From a checkpoint of a small transformer trained on Wikipedia: vocabulary 512.
Each number is 500 + 25 x the weight over its row's rms, rounded and kept within 0 to 999. Layers, rows and columns count from 0. Numbers have three digits each. The size before them is the row's rms in percent of the matrix's.

# up: layer 2 MLP up, 1024x256, rms 0.121, rows 539-638, columns 192-255
# down: layer 2 MLP down (transposed), 1024x256, rms 0.0589, rows 539-638, columns 192-255
up539 091:479500511541512452494466523538508496502489492495476473487495519477504518498475466492530518488557492494499462512453528480510470499550481492527474495476466478499443449497500511506478517471524515
down539 093:492538489432458510505480514501453508515524485545515530462507489495522518485457512509519465500512492503533505493509484460501496527522488433477494508481459495507490540508474457510438483496491539
up540 105:471495465468440512521532536498501542491485527507486513488499483522524454500512490513499492533514521508501494484485561471537473513534481490474449486460501548488541487512504476517527526489507471
down540 105:505525521525512476477515531501456488507487497460505474491481535531504458466514470493499511526467508538531529513443487509466474525505518489475497487484485495547454514516522498507471479472498504
up541 104:482472480476476543528493489485515514512493533534466498513492486512480529502453490511514488535522509462509531502513521526529482457502511462531500536513488529504466492505513515469520508540475512
down541 098:442471491519514497499456523497475487518489440450472497500526467504495482500506510522462491529472489505494496479494510508484522494488495494494512483513541532468497548501472491508501489521516517
up542 102:476537487510478506558514524530464482553509507495515465540449472501529528523508503536474495512473559477490519491511494490513526515487523543523490488466460505462510492521508467520463487464498536
down542 102:473454520481522534508470528480471464456475491464518453434511514476488501462477484495504536497499462508534518501505521518460504492552519524487503490519498500519499462492474493488525487459473533
up543 098:484524504540536481495506503497524531521487448482501494522490515533484452508486491536514524484498482508449519497484537487533540507518488528471483503547460510497495512524488506514497504477515505
down543 098:502470478529509570509516504530489502486476495526495477508533502501490540498520500496500439514558538483471483511489494498500485465493547482544530501451497497495510537539489500519529442501504494
up544 098:455477478510474549533488513516497493473492513494504478489483438516488553503494515424512494506505497520497494489454498507486467497490515535472507465519505490491459488500506504487511477516538535
down544 098:492511488505564486456486454460478500476536487464484522517504427481497452478523521481500518525499513506491487492543495471481498482520503476499519482508480509455522479528513556554485497525496533
up545 094:486475523498488423461480528510523507494492500495466527510527463498464513479555516510500490515538501539480475513476508504481491486499495465553450501464481511514463473497500569514485488490466518
down545 096:476542470513467510492491457499455532483507477482462454510446502524502514496462517529482501474497489526466555471515488517498491533486516481474484539493488520500469499486513492463488511486511474
up546 106:489456509462487492508537543536469496467507494524499550472478476544509492500491465530469502474489516505490499467527476491496524479475504505510477499504547483539518527492508493462523445491507508
down546 105:501489508484476491448477493527505480478514521508499512509471462496520507531492515518527469503481513490429518517503500512508482504525461464514515521490543533514477517550478515519497574499482518
up547 104:498471504548447502458495450510463517505531530494507458534492524516498491496498517508524446492484483511504491489460493468475517513497473512532487480498490497490501510485531500501519507497475500
down547 104:503511507517491536492522479480551522523473488522514515469507457498498485505547477473509534527528477526511500474514533531474476513455489504511458517478506505512513509515465515537493529530552442
up548 100:521477492450467511527497485483492498503480502519493496483540517509532505499513485490505467465487516525499514490520486519503542531499488495460520513490533507517516473533496510463537460498456506
down548 101:506471485487501533537486497490490469495465500497500490473574504491490494518481528531532478480502534520520509520518563505476511487451496473541503534536498536510482488501496522441494519510538504
up549 101:544492548466532499550529545527503529557515494456467450484443500452520547536466486507487527522457447481475493479501503496507489508480495489537521494530475478505532500492533495505533508482532483
down549 097:474470500538532538502509455473501480468517529515545515509521509500489528454480470478484538488491492504500520510492532517484456511505505487489439507501509518504501523465512494470515503517493518
up550 098:473530513525522481479515459456483484498468492531525475471505508480494498513472525515547478557528471486492467490487514495497500483485497521531529522489492478516526519500539459497476512461507488
down550 101:460503496484467522495426506525509525526487516538505499523526512487523525447491498523498437508514530484472477523456436510510527464510471483527476459493472479499483482546474546533483518510525476
up551 102:492466484486514459534485490489498474474521493479442527495520477496472510499486523506426504508484525506489487482485485513514481518535509525480498568508508462543489493510531495489493503543499519
down551 097:482491462479459511477535506473504484497576526488506512534509520489555499505493506465494510470518493513490523540525509492471525489532485480554516512484513490511470493492480524489501453475485493
up552 096:508542540471536502457533535465517500519505501504488479513493474529476523452535502482549513504458518465493482517519485491490509503528550527462483469465528510504491483503503531471521522536508486
down552 096:506517496481477515486534451448523480470509493517495517508535501472511495537496480528476464482489511500501523484519512532481518499509518516483439488532495520510492525472502498451480534496520512
up553 100:517510529484500524473490530464531512541520486520504497537515503524492507506510489510477509498481499473518470486514498452502482491503454492470471488458494500474498527525531466530537515480536481
down553 098:468471497550516481514504460508483493467501523513503440493471546538528512512491471469480527498469506504456514554496554543481486484492540486496480489482533491506504495510477509520502546508505509
up554 098:497510510456498522476507488500491479459502523496484517467500498557491510519484490488471509513507484473537545517486516513496454529457478494497491520521470478480488482496512530518483408512487501
down554 103:505532537481500539513549509522529487495459492468526503517524492476519461503505421479515467558531505478501546469499510487496500503499522496530535493485550474488480476485491493548523489479497524
up555 096:485471520455518515500523517466516464490507506479490482487458470480471480498510560514515551555505498487526486496445542489528493510519465504495485452508506505491511522510498529491488494486505480
down555 100:504550512477516504492471488466519478524501500515508493504461495498481503478520471490504447553489511505526489491500508478471491487493515497512530484437523487510506493521529511486481511532484491
up556 100:538515466524563509484498522487476516534440514472530488447481498467537487504476498513470512500476451449499493475542500490494480498490497490513461468487567495514516496556459471531496516524527498
down556 099:492478472481479495524485496492485492450505465555490494504496516581519488492516514473501502434478512511475541506458535523451499510526476492519518481449553482511529512483517480475509494502485484
up557 106:502550505547513534487480498553504476471549475499523521516522470474531505487490535488536533493469465505496472522533460498518497555463545520470470509548493514513499518485505525455552514518520510
down557 105:522501499500470470491495496525499512506445511486470502492522470503464483477505484514429517491550493577497506488500509495522501535476415495545494455540488474480491509464513463516505474508460511
up558 090:522537504486493537473545500495498466458454526477515472493510503566505514511495512503478458531474506501480491508530506498483522488505443496497472497502438539482518505518525507464476500557461483
down558 095:510504479486474543561519457472492543509566480531497564479493484503518488484508487477455531531505524524483514515486483510529483512532501473496497491529463480516485522498520501545496463546458499
up559 097:509495489510496525459503492480520478463525506520484497496457491532471518556459426499514511476500504485502503494480501520515516474505482553494482505518484463491493482540553537511453495451512476
down559 099:499551519503470479503491509501507531491541494482468509522481484488490504511484478464518490419563462484544474536509497491478477577506488525513479505456535474484512499538484460487509503520499509
up560 108:508492531491493514516527474495505501500479516472517524515497488473516467504500533531481453513502512505511532481470539498505508539479481517493484485479507477512515512486504522498463516499424485
down560 106:508485505526503498519499541507503530465486506470471524481562536540466479512503547508482537485491463466578451491496471518500523489488513486503501489508509514470507494474524510494534488486469510
up561 101:505485527493508483523495497513484483515498474469486473477526457489577493517484459491536492485528496497514522539505518502486470517473551518472533506461444505509499530520498451493500509440485538
down561 102:527499508491520569505497530490491543470507455543515522466455550487515510535497531539525503520492516476557396506520474510521506502536495500510523487532550476528514453475491543493505495512492516
up562 103:510441536529516517517505503463532495505481547490527474480519507493535524489506500530513521501531447477533488521487470505519491475536509492484497496470474504502511521507472494480515528435507499
down562 099:483500483450465483484534559524473501516509492479500525491475477519512511489503445481510495468443491514551518479476502530500509507510517556494530514483496558490503491472477531506507546516502489
up563 099:489508509509521520525461495501504466543514499477539507443501500504507506554514485486502521537527512499542502497506502483487484508501569499522504486461484492517509521531504523495520528518467502
down563 102:492478455498501429456524485517480498484506527521556528516487535510510483499517511536500495506497491494496462549472507511472509462456488521496488505494505509487462508482545504519550465520523515
up564 095:509467489541515485461502501521502458470494501496504494491495499516524540475499543516532527484533541502483500474535459474513564526486487466514486510552501462510510472477479501516471513539522488
down564 096:513488495487496501507462528517493509517489490481517478470496537473501467494495460466486475458508458549502482527474491529470506468534495474514480579475496473470496489441488490511497504490497524
up565 101:456483531485486541497532475484538474490488464527556525501491514518540492486436502483541522552489480540546489483481465508501480492517496512499507484494459524466480475464490531526472556513513487
down565 100:513468478500530526542502527481503517496453529480470465525504490532507503508457530479497514454496527502472506495533516531514547519519468495459529513511518537521495494525509517505478505500511481
up566 099:484513448483510489454487492500495554492466472534501495496473529500470525480526481455460486471473495495493498486488464519466461454478506478480543505520486504552532497464512532479489483526515510
down566 099:499494477554530475498540485504536533493521480441508501536509469504501519499477509497515487504514508470497524536527497513472484502454431516509552555490498512497486498486534516501535488518484528
up567 106:488554511464544500462514537519471546547515484489546513499480499486480496477500489489500521544497485513501499508503528535479507483469506485543561552483503483494515485502487476450521532467490544
down567 103:462479521482513469505470489472536476499518507490502492529535477534501476525446509488502486490463503447471494474517503467537547498486476543482487484478515547485509494478467482466492515501472485
up568 099:530497477505511537512489527495516507535469486458469525493499496461451500523518477512496529551512518492504541535456482552544519496484494485488494524484526514474484500533452493491524511501514501
down568 099:499489473528512495502532513505482479471495504509482549513514480467517516489444466501530524482490497508463508488555491503494486526511501512489540491519515517491506564515467492536498492479482504
up569 107:464533518484524520496587495482483524485526473519453508536534508516510509462526499517494519534510520466503472454523507489492485447540508464518502517478493496521535452534507527526467503480528544
down569 098:513478514520499525546486505513508480516499487521500483483495508511471534539512508464468517488542511542497503558502553497466515477497501450493524492541507488468482478507510522496499466484515519
up570 104:491535469484487512513554548505521532486498508443523486485533499491492533524497496478518538474470528465531544538540468528509494464506494471473485481507563491476526491523441489498512533493508520
down570 102:503477465463492476539449478487543510479501524489450492499454500487512454470497517491487470516530525510528462473522490439480557507491530511530490480472502540493471474500479529488491551494530516
up571 107:441520535470507540510502488490499496458474523495457517495514451465507513470510504507505503516473495521523534498519521506544505555525558533528480486513524494487503533488517463485555501478497514
down571 101:493510522535487488463478500502512478528485510509549545518519511517542477489513517456480493556494472444527503506491513470475515504493539544518547477496492480533483501542534449497492486497514467
up572 094:542480505516477524515547486489505515499516488508544451525490516503481516483416500471513487559486517492474502507496539511479505458500526483530499530446491474487529484503527454517464472505480486
down572 101:492532475537544504503483480511530458471529516562523478520505493524524498519506528503491543493500506475498496491512463495552500504477500551484559489527466454512487448520516521502513488535489525
up573 086:488554462526524483510461564484498548529509482500472535512518460514451505503552533484464497504492492509500498494479470500452515498475531481545514502454514550504486486504491455473541539498513521
down573 088:473542487473493514531505510500484484492510515507507523492510483528498498512482513521530513456561477462515508491550517483567523475507481518499424535489512539487522519478515517554476483486514501
up574 101:497514497525477462495507497499485521495497503496504493505508527477527549486497513457532498503465441478517455496494447507516497517437493508523497515536485490520471457489471514499523471474475503
down574 101:458506468549518572550480515465494472451508531501509480530452533500453478553461476493525492506477485549490462513523534533476505547530520496477513520507507540434514532530481455509481493522477514
up575 101:500494494509465490472495533503510524463486505492536575500512551467478487497471521487460545511486463532499497493483503529512491505512495497497488486482507518511525465518550506507458511524497533
down575 098:527501506550525554544535518472549474478495503470524511476512494494494507502481491546519513468444482506489503511504473504478495531475467533486516515532531458469514508469496509492564475495493505
up576 091:545494507473505525503523517450517464524496512480494491522507531539511485464479489485523475526458488501505500471490509532476510529516507495477474468463493468486500518492529511524509465532486503
down576 093:444519533462534514470520502483525521494517505486523512541497503531545467516475509481541524484548529552478520535474528482478511525517456463508488542489473488492479459501444486507463483492490514
up577 103:496496493496485535509490462475483490488516494490481484470486520503521501497482522504488504511518486520523499499518508488518510483512482486514475500469524510482491503540514479527528477528495517
down577 101:473512480512502509492511470427508574569499494480516533523500538491478473484520468495572508544493527543518469523496492529504484523508534474498485478470501513503450563473470505499458533501509478
up578 094:501525498449527473521528518464464497464470530448475489528484458535536549502469506485455543528501491513500519464484496461507470508489499477500518516495541506504502522486508480462498527528531503
down578 094:482489544540461502528549505509492525495486510503535498510495542492520535485510508472478478498488483513513514526457500580467533466521503493532535511512500467453512563524487489507480465457467470
up579 104:521443530494522506520492512522517501498489476478509518491505525501502492527494470544527476514479505528503529506524479490485520455490487484488465466485499442507485488487543483436490500525531480
down579 101:476485497475517529519513513497531453515504520546531458521534515517497505484461475480508504495482503519468488517475459497502502507546499491479547514458529535490541515462504501493477479527540443
up580 106:523464534475491532498538500516512510514452492506474454508500500496491513506501476482511514491481553545537475446463536478528508487501492463507501485474490495541506515493519490472519463492483456
down580 108:509508477530483449528505547532579478502524517514443506488488499511520479511474496548485455462507519441493449478500485507492457484494486492504501524532509480546520498514481486520498573473484532
up581 104:486524471438521505491468446488499516493493516556502502529468521479513568511547497497525510531468498473483500456472503520516477500501502452516492530474480510451503498492508505496541555498481543
down581 102:503507517504548466473503540532489488517430478513498446498476527483433521525490514473556522525497491526503486486526492449476529478514538517519496461483489473508488493544510501504476511479512484
up582 098:455503514522524506544491467473507508481495503447446559482548462495513481542496479508529490483513503538529512510481495512517498494474511517546532452509505549498480484546532507518516516456505490
down582 100:503460484483486508504530510483531525525531536502538458480498526495478491494499478475515498514487504475489517474518514508508500491485529505441471505535481476485504511489467479521487489503525502
up583 098:495488542490499476523520499496490494500472501516503551543485517492502501493535499524527526507498521533506516486501485492501508573504508505551450526543463497449541468519551499500499533445465462
down583 101:499521527510533448524464519490505506477498538480505545497509512509434465523537522503464502464499520494507495481477517505523516496469478495494481404503509517533485504497447480460500526482466494
up584 088:489514511440476502515491530474528517511520543475495478503497458530488472527510500458489545505484525498499434484481480449510470508496505487525467517470486495546515527510553475445508516514474479
down584 091:535503489524502507548508482497481528523513514514510479506508496517503556490453490517497527486508473518539503490505481468525505538478517500533442496496565487482495533492475525510473497465480496
up585 103:503470470486503546553484514504521467532473521502494559457530511465471514488536488511513510539517492485540486503470495487497481489496494518480462497494472500472571499488509524509537498464525573
down585 099:515504505520474498491460499496511492497554524480506539497485471486502472451456550467506489504493513511503485478495499460520493511487501481471479487524503505492477520509498479539524539497437499
up586 097:489556508507484451497560495473466506478492533471487526487462518534500512440482485494542551484491465523477490459519509471476498506514446469465494509495489558495490507514527549518507519537476487
down586 103:494481506493491535488511502510486489501501443504516463453506559529511512496489507505539434483522476497480481537508508554532477491515513507522533474539540487503511514480495463511459539483503503
up587 112:528464498559513501474538499505532525531500525533477519494484530474465564515502541446512513510498562495486485485506502467520491519489507479505503523439537503495533484467477502518503501510486479
down587 106:492486496522495473508518532511497506525474451472538502474473504429500527531520481517539450480514498490463453519532499486508525457520482508532478490481508470495483484494520474491483513521519470
up588 099:537479498489524494503447464489486498479525560466453493504559486449526486537484485515531503512454526470506520511476479499525506513512521493493474455502512479493537467488497509502485515494485501
down588 100:505480465508516516475495511525533518466466486466486509469500487502494505442484507483499531482526500497488520490540519474500485503525515467513483480510539512483498495502476531515497505484507502
up589 100:497522513488517469437516457482496493516484533514526550487497492510515476523476527501470522492497477510467520500536502513548512517503467507480446477472539466520462502482508505523446509502508518
down589 100:512481484551510464517479488520495490490544516467518536507533492503487514502488519500521483537468496530537482483507461544509508501497477503503466507452464507526501511522500477509501498450508467
up590 096:488524523465485541504516532528482487518477480539480448497484483529461479519498521505514492513488521510475527498484519493524494527463510495503515547511487476448490511510504489516491502482475535
down590 102:475514488514465509556529526500509504485491467500478502520511507513509500533514504496516511518536529477466462517477495522487498499522492502511487523514535490459484533516538471479534520498504467
up591 101:516517485482533516462528499495494462478518503469513512469479468486506483510487509489487532509518525469511515522491474478489476513499478517493493497514500523557506488505506482509468520542515464
down591 101:482490548523496462489517470469543520510436489456501505524509530495438503489490523504526512501518493561479501488512463487494457507473471492503490482512495506470470515524496503448511497490469494
up592 102:543500502511512543527490531504461485544473532504467522513484453505483484538508495505529488529481482509500492510554501482475488496480529514538480501475472500517466492526505499467521515485498488
down592 107:505523518497505522517496531485519466465556479489527513464492508487494500482518536443533498495525456494518533454470511513478520546515453511505529503462488459462515529516507472489492501510511477
up593 106:479498492499520471545505510444481482488510523504500505452508502494530505505489522488492516513505518542484501485533491468486487479483518483540500511476477537459524488506477522501504524547475504
down593 105:477492491499440561504490463464535453509482477481479436496527543498520486519515489550534513492515466458527491540515442507476493492498493535484523483470470512494533512522500515492473527487509487
up594 107:492493466504496514523457472479515472540484484467499529489503575444526520498482477505494504486528519460530460491481516510505517504479505533450512507513501472488469534531534445470461501486536462
down594 104:469491486495539520503516511494519539491511484490511509518524461512509523503509527473520479547531495514585525544507537515546484497511502456518484463493482510513509520461477509450499462466500514
up595 099:487521508516494535487491504527449499474490492498524485488448506525477505516505497484483505497520514543508568444495529476495520500471493513538499457522509458517533493512491499483493501518495511
down595 101:552488509510499518531489522490496522480492569486480511499511516492476469480470508519520454498501436537479498482488505482487468488489525578487496512503479489503463536478509473472497531466479528
up596 105:477516506473464492478477499555477484504519486527483509494513556476520459552473511499494519522492441482474492436509503526420488534463513523475530448478503502508517489525490479490486511494482504
down596 099:489520527522517488514447461480498535542480502541482514503440457481506516478532485503504476495490484498524494492505509530475486500504471474525517491475510538501471500518499510523515469530476477
up597 103:517480527498501496493511536478465519472472520474495515454527518483499497504543523499535518497478542476522473510487507461505490501522500541511457438546505528457504542517494452480516527482494482
down597 104:544528482481505499508499493516504464563480518461507493506491492523524464511477461506487472485492458530475504477520519539514537564530480493530490520472525506484469477486481500481485496463468526
up598 108:514525534491499527515503462476486479468507498532491484455483491541509524493487507467534510515493514510515508503521506453530487493487520527440502489526558508497510444485468500484501549503487463
down598 101:503486506456508525495495509518548544534449513508463507481504494464464483473517528509458515510479493508547498510464530510453489486529532493490490511445487498491484481504488508509535504507550505
up599 103:477526436518474505506515530505532495489528506475487502473482487525537511491527481516497523492477504510442525494472492483526520497519495521513475537531533540477523495491459507528471506483444515
down599 098:464493530468511502485466538488489506497496516504494471493514556487466490545449533533447513528536502466448514496527493497510460485517473506496491503515510499540464508524541497499508530488508525
up600 104:504504504494505502473483535443486492470509507440506526478491475484442476507484502471507506505498482460487553479539543504479494507501491532475536479540498513506542445531503487506493511501459526
down600 103:503478497504493508477505468525494534455468505548493511453503481494485518481499541517471536505502475484535463553474471437508483483449477511476532469482489509492489507459503514490522490517524480
up601 087:494498495478468497461486512499481493452501548511461490457459479479476490499503554510518507525525512490493458507467508468447536507504511492490527486501493508504490514473495499504497503479474477
down601 092:526510542478545510509501470515516487546488435491524490522547514534487527529467439518518496492499507513459468481545526487478456492536485484521524563478483485522503497504479507494478440499508510
up602 097:553503462477494468538477481471515515483501478544482493507494490483500506512506541481520514467486542488500508452454533487481543440489515499536490516512504489483477472539481521468523514452529503
down602 100:562542494509478515506475501515494545510502527518449509540491463549521531488483488557494507519500510522491526539480499487449467481462486530522501499487503493464527499483511538513525571501487461
up603 092:545537512466499545464563503483549505506503494493486516525512491468490530493515493496491484486497471479495492494506543507505467491497474472467467514520513482525486447501493533511467589495520542
down603 093:487504481492489479456486501520470503476474475454500558509478502528501510494512483471501489525536574489493557540516492523500549512502490543493500516544473533524494511493487491481528451496453478
up604 095:467500502485525492490547469503471463521468504498543477473523531457524498503510486456491477504523486490531489519525491563497507452519501494474531476472503503470449475513489527496509499511532555
down604 094:535517555503517503509478479526510515530510514501488505519484500506466496464492509497491553488511466511479498529451539494496537548523471491483513488465535520500510484468493472492510524487451488
up605 098:477483468462504520499493494533471458481495502504538461503511516505493470443479561497497523547472498482486436485515470502512458505495467495487484519478479502542473519494480522489480491535492518
down605 103:497514514481502457481507493519597493479479525479477467480504519484499496506459527509478525446518460512474529490498479518504541517514539514533476465496520535519518501503501516515512502495533511
up606 092:516545548503491486528508458513503439545521518495536519489524488495489521496476499501506514472454436486512503510516510544467534446452482512465537483526463528481512457529534466498491492493520523
down606 094:494514505544487485530489537510547502484490516492488471456479506493479471512518511475507461487494500509537511538457496494514465504493473471515516472510463466497518518452530537490513510527505481
up607 098:538477520517479544531461519452505487481497521514493521486473530481536502522539541543511500512469520466466503567524517498513518485519520499508480467509445524504505477512482486472466489441470515
down607 100:492511445528479503480537487518469448512495475532547506509518496475505519507497519496501546487501551516491540471517512508586486507463489497507484540494565489504550502549525520534515512534513523
up608 102:493527494462477499475506523507516524503504507487515524484499499509517494474513519507540501487489476470458518479514525470502532493490554523493468545468476506562549520552500463516488463512539503
down608 102:491491495494516515535522457505498502485489471467462468523508500489478496472493532496529493439532494518502505486483497514495497474504462500468554489503569511495511534448479514551502499498471509
up609 094:491530522479498508491500523495501500521480548523514467458542519503453500466480465486468495497509495499501490487491519501536503537534517478489548449475459511524507462480459482466508526518477480
down609 097:503520496472478475492492535506505525525519510510556516507519519504471517467501504501500438515508490493518486532455472539493510484439473497517497498494484484550504501471516522494476450510511472
up610 090:480490514515507489456536534481456474489481526484537520505501462488481474486546535467532515501478504491468501493470545487524483520497486488551466480508489488440476493487532481531481497470451507
down610 096:518521503510462496505484509504499528502472529516510515521506448488523524523503529468508527532454528517472482498487483492505479533513538499504547512491489561489495527494518480521468492492467503
up611 093:510503554521479502473506537483443504474532539507482444523503470488492491515534484530542507481501471505478524460505516462488522457465521464506500494509539535503491479488474526492473514468515515
down611 098:480500464491503505516466507493523505485507510476531456510472464516524523522500519489464512492490507460482535477522517531509450498469511525514467502488509490499515536484487462478477539466532496
up612 101:513495464489527524508498479485490523499480472485545480503480531467505471541470496528469507490522502510520494493544475482488509495519523503503456494446498499538501494518480493516500523520536463
down612 101:496503512514507509474488550456501502480524544528467515446505501521483533419522516499458498517475468479487516539469503521518510471492429508535526518516558510512487531529534504501509509514476506
up613 098:536508515514507487499499491498483472505499502479463504529508533500495563477526547480517522475470521512485500554520502462548459484488525515478530467525481457466494465466482498505508476513461520
down613 105:458469490487501488489501501484526510521478499504496463485488477483493449544538502476471527516462527500548481493493518468482490474501461498517506523522511503518516451450512492521516477440507503
up614 093:490496483487502526509483513467467531504527521477488460483484551520498550485479490473530504484476498513462477500495493439486436539483492514541471543483501453520502507494506472516486509505451515
down614 091:519498503533496515543508510468531502453517482506523508534527479497537494431533537513486507503528462497518496526460474504484544452518499511487515502518489479494482517438530538474516495450521514
up615 097:523481539517519494467535507496528490495482490489496518503564521532543513463545459548495504488502498481501556478509526476513487526524496507493534504485490499528525496507487485516492510527509534
down615 099:496559477445467445495468490458489504482515514514505519520490541477479489482507507477502495471468520507528484532462479517442476461473519527474508516419469511488500527469449488517481525526464530
up616 110:501489470488447539467484492483491503496511514492486517490462520490419517517463497505453466538507530463502505511466518499518480539491511471490473514489532491479538537475495520460500515534513447
down616 109:537532492543525489515487456475507497495447498512534500495492491462533527493548509521533487528512558468529505501494527494470472483503502499495500469529520505434498522497481486487517495518520476
up617 104:479490501516491529483485502490447496455489515455500489490450463495447481507455535482525520473489486518537504478504493541492464478495512507513525439482479478461498514475506540476492514502494544
down617 103:478483493492517506554493514535495475547513516520507494509453482480468531476533440544503488553498453497518512496486495466492482534488516498470488503523565508524528519523478479517551494529485481
up618 102:518501464555520457505496495502481488493501489495514491495485510530535529498491446495524507540528519486502526515496540525483519480466525495474521513526505452499493468496446443468512515472504470
down618 100:526491491466528494551520545460472541500532504524500482509525498524515478474510475506482512502508509563492510542505480529469509492511477507541517496543516482547510493491497498549471499504521490
up619 093:485500449510509480448521546516500510490494503492523480464496481476532518517489515551558453463508530507503489512483516466455515451513417512535477488504544529522516536482517534499520515516524520
down619 097:510530505486493532499491476516500495528508525465476480510490470528491493472508501503506503528462507497521475521476476482528490493500493515469538504481490490467503483463476454513472471502490532
up620 096:468521507493486481470510515494511537467526461455461538533499553461495543530477510520505516538544440499493498500530479469476484505525501515489538504532551489498496545535480508457479504511473522
down620 102:514481525533489512553511535510547547455520436505482495509502487471550500491517529483500542543516504534478516479513473505514488501508504528494487497492501531506510444480513473506536470490463455
up621 101:462482504542499505493541459536510538511499532505469490488516522540468533528486513515503488479465520512472477529520437486488495487479492483474542475498508490491494473474503512502434527547442555
down621 100:460514490478512474487500480473503487492494508524478500490492508484548469502481451495477464452522491489504518534514524518529531426489522494473465510454536507492483498479502501470481472546477544
up622 114:478524476540529549508483448467482497554441544517519475504529537478452482471497483508482487488465513482506484510514533473541496487511486529515506476505506491544492503490519470479521452517532507
down622 107:502448499484485513476495524495482520535458528510504488463489492496475478520499494455517439509490484504508512516489518535499536551516518470504509518493484559496480495511501526506476463509513440
up623 100:467469493532520466470524517506521498485532529522453518514492518579488522514502509494524502537457460520492505494437511522511518469496462529473513489507462508498501518501529482503513499500523497
down623 099:487491455505508539471505480498512497511490508486440504506508514449454524479534470531477489492524503527514520491530521463503474517498496474525522445507490491539472464495495463505453443462464496
up624 099:500494491469511529532487482517477491481506510468491434520497493510518550517487501518525507501463493522488501451502529487544531536501521473456498503515484544524536491517497518480501572515517490
down624 101:513516504499504498487488504494468492516542461473490517496517488461473457489519497477502487524455455556543479484485525467483559489495478505506529503489507528568502496496500454534503466537477482
up625 094:545473477521515540479482472546503504464471498518504482492520493499504493452456521489510486543524483484524546437521465446515512514517497492554467499495467459486484481492471482514512556529518506
down625 096:523487518487542498509470491462495511508490503457498483478517463487496472478521499482484498504488491458477534488520483497457511520500474490458511480526475492532497537477510537512469472474519484
up626 101:454502490508511486496465481483475520509476481498474522511554474486467487497516489522538460524513519505462516530516542504465530525466540484501499494503478525526491488512498489499530509488466500
down626 100:507487500490514493542530504534516522521443501524526467515475498540508528516509466494496500462527510505491512518495522469497529507498486474441494488498474496510502495536495457484476444506481487
up627 090:504535556476475504548517476511506510466484495496472514490487519493514494480516495520505512461468470491512562534497502447504505481499483477491503484529498517491497472490513462525447512502497533
down627 095:478522489522495515547493500483511464505461498460458496501511527493497473481523514508514522494537536534520490468515530479506497473511507515448487508497508537483461487522483510489495498519539477
up628 090:518464491484471487497533519497484476469508490475483465511509489477499447491526532484474518505464484466516472476501480487489494475477541522505517498472497533475449486528491471511489490467500548
down628 098:499530445485481518476458472498494520475519518510488503496511490494526501465531501527521497500498466501499537514521478536502496527473471493527474504518546511458470517491448458510482462511534480
up629 104:489473532486525481469490514504540504521506486523489505468502526539524491487473473532516469488453507506539498544484487456550504507475513519458502491510530478518432495517523544482468492480493482
down629 099:511483480522531491463446488481456531445506477519469524501543512462504525511490473497494503498492491544466488541486560516524527478528510507536473494497462475513489546475527545527487496537496534
up630 097:508539487495472499504519491505436478475522488550492483546505510482468491514489502521475554501493513540488494480484497522486492528500511505508549512483475493492525482482497507496516434491490526
down630 097:496483467481489520523486477512517523473506516460482529507482437535494467484487515500536465490497521510541540504544519498458470509503501504528463551460473526513470495473474496513485520475460479
up631 091:508485525476511531507497524483512479505521514484477509493468558521520537489521537537488484515502483477502504523498505502469529527471488500519488465465513488452460494447577471480495510520501515
down631 096:499504510483505497470491505487542488455437467524503487511501487508515506480483476484467496458466496502535498540494494508489470519472489484510521537533506497504487492533479515529518473479478498
up632 107:524495499495480511487475527516468509521462473478486470503471527531499450552501503508451492520494509472495496548505491508506506540528532493552505528495505500543516451505506454484488500476457514
down632 100:465510522542443470485495496498488484509534460526546479522514544518544497479511511450512477486503495524546495514525511493445514477498491523506524504438518551530492486497493477512511483456501482
up633 093:509478523498518543474503522450529511480458485479499483530479468521519534543509509475557541512494473512460499512536532497499553497517493502461477515498480479483511458497504511489507494478499527
down633 092:500525517510501453480517473524508547473565516511516526539494507511478552482443532473505473508493509491510496528485506522495542501512478499482503528516491527492520525502471553526480505513491470
up634 102:551485434478529514470507534529503532522525489528517476495517485501536490549544479509538489537474518511464479512475513490482511504498504468523536512513495461486453482547505521479519507494464504
down634 102:500547531532430491450528469502523505508504469460497553505494496508489557463502553501495485473537490503524450545513436505465464486501506506490508463498479500506486518510502508492488527502512515
up635 103:500486509500488509553523495531498493509491502544513501493527515501493502491526542514484522479466516508506546493523465499481488527502513472551501504519458481525508472488482504523491516507522495
down635 105:509532508488475487514462510464548505458484465517478505521467484438505513493481495541482485492503490509449472469515479457493492540547512468533509493507489532488504531532525513480484498529513499
up636 103:457517516551512502478514489531479506501513479490529524499484500526494495489514464517492516540519473476523482535487466454478477512482482469512493514529459528507491507484460494502443491484470520
down636 103:488500514490507494523492495518457486494509521480503508498489484518499520436482494521487492502488482470447486446539475464487501511503513493520473525531498491499511497517516510507551504474528486
up637 103:524511484513471520539474475471489477482478497516480441508483527520477511510520458527528524466500474514504475510463508481518485478509483520502516492556491504491509504474489476470457460495507504
down637 100:497505443509496495491504523518544563495477504455511487499514528502493477479532493490494465515495543476472481489485502491505526512483478503446509473488501502502514475536504486527513536466536492
up638 101:482515480448492491518548546489442494489471550499476515510483495520489521475490484473497471520514519510532498488500486492507461496527473505426471485480522459474527537531515512501505444480473464
down638 102:450490483541512494442504486496477461517528506505506536492496476450548541509500456484499547501523508481544544560452489479490512537491555464530504493494498518528494461480506499524544475487498517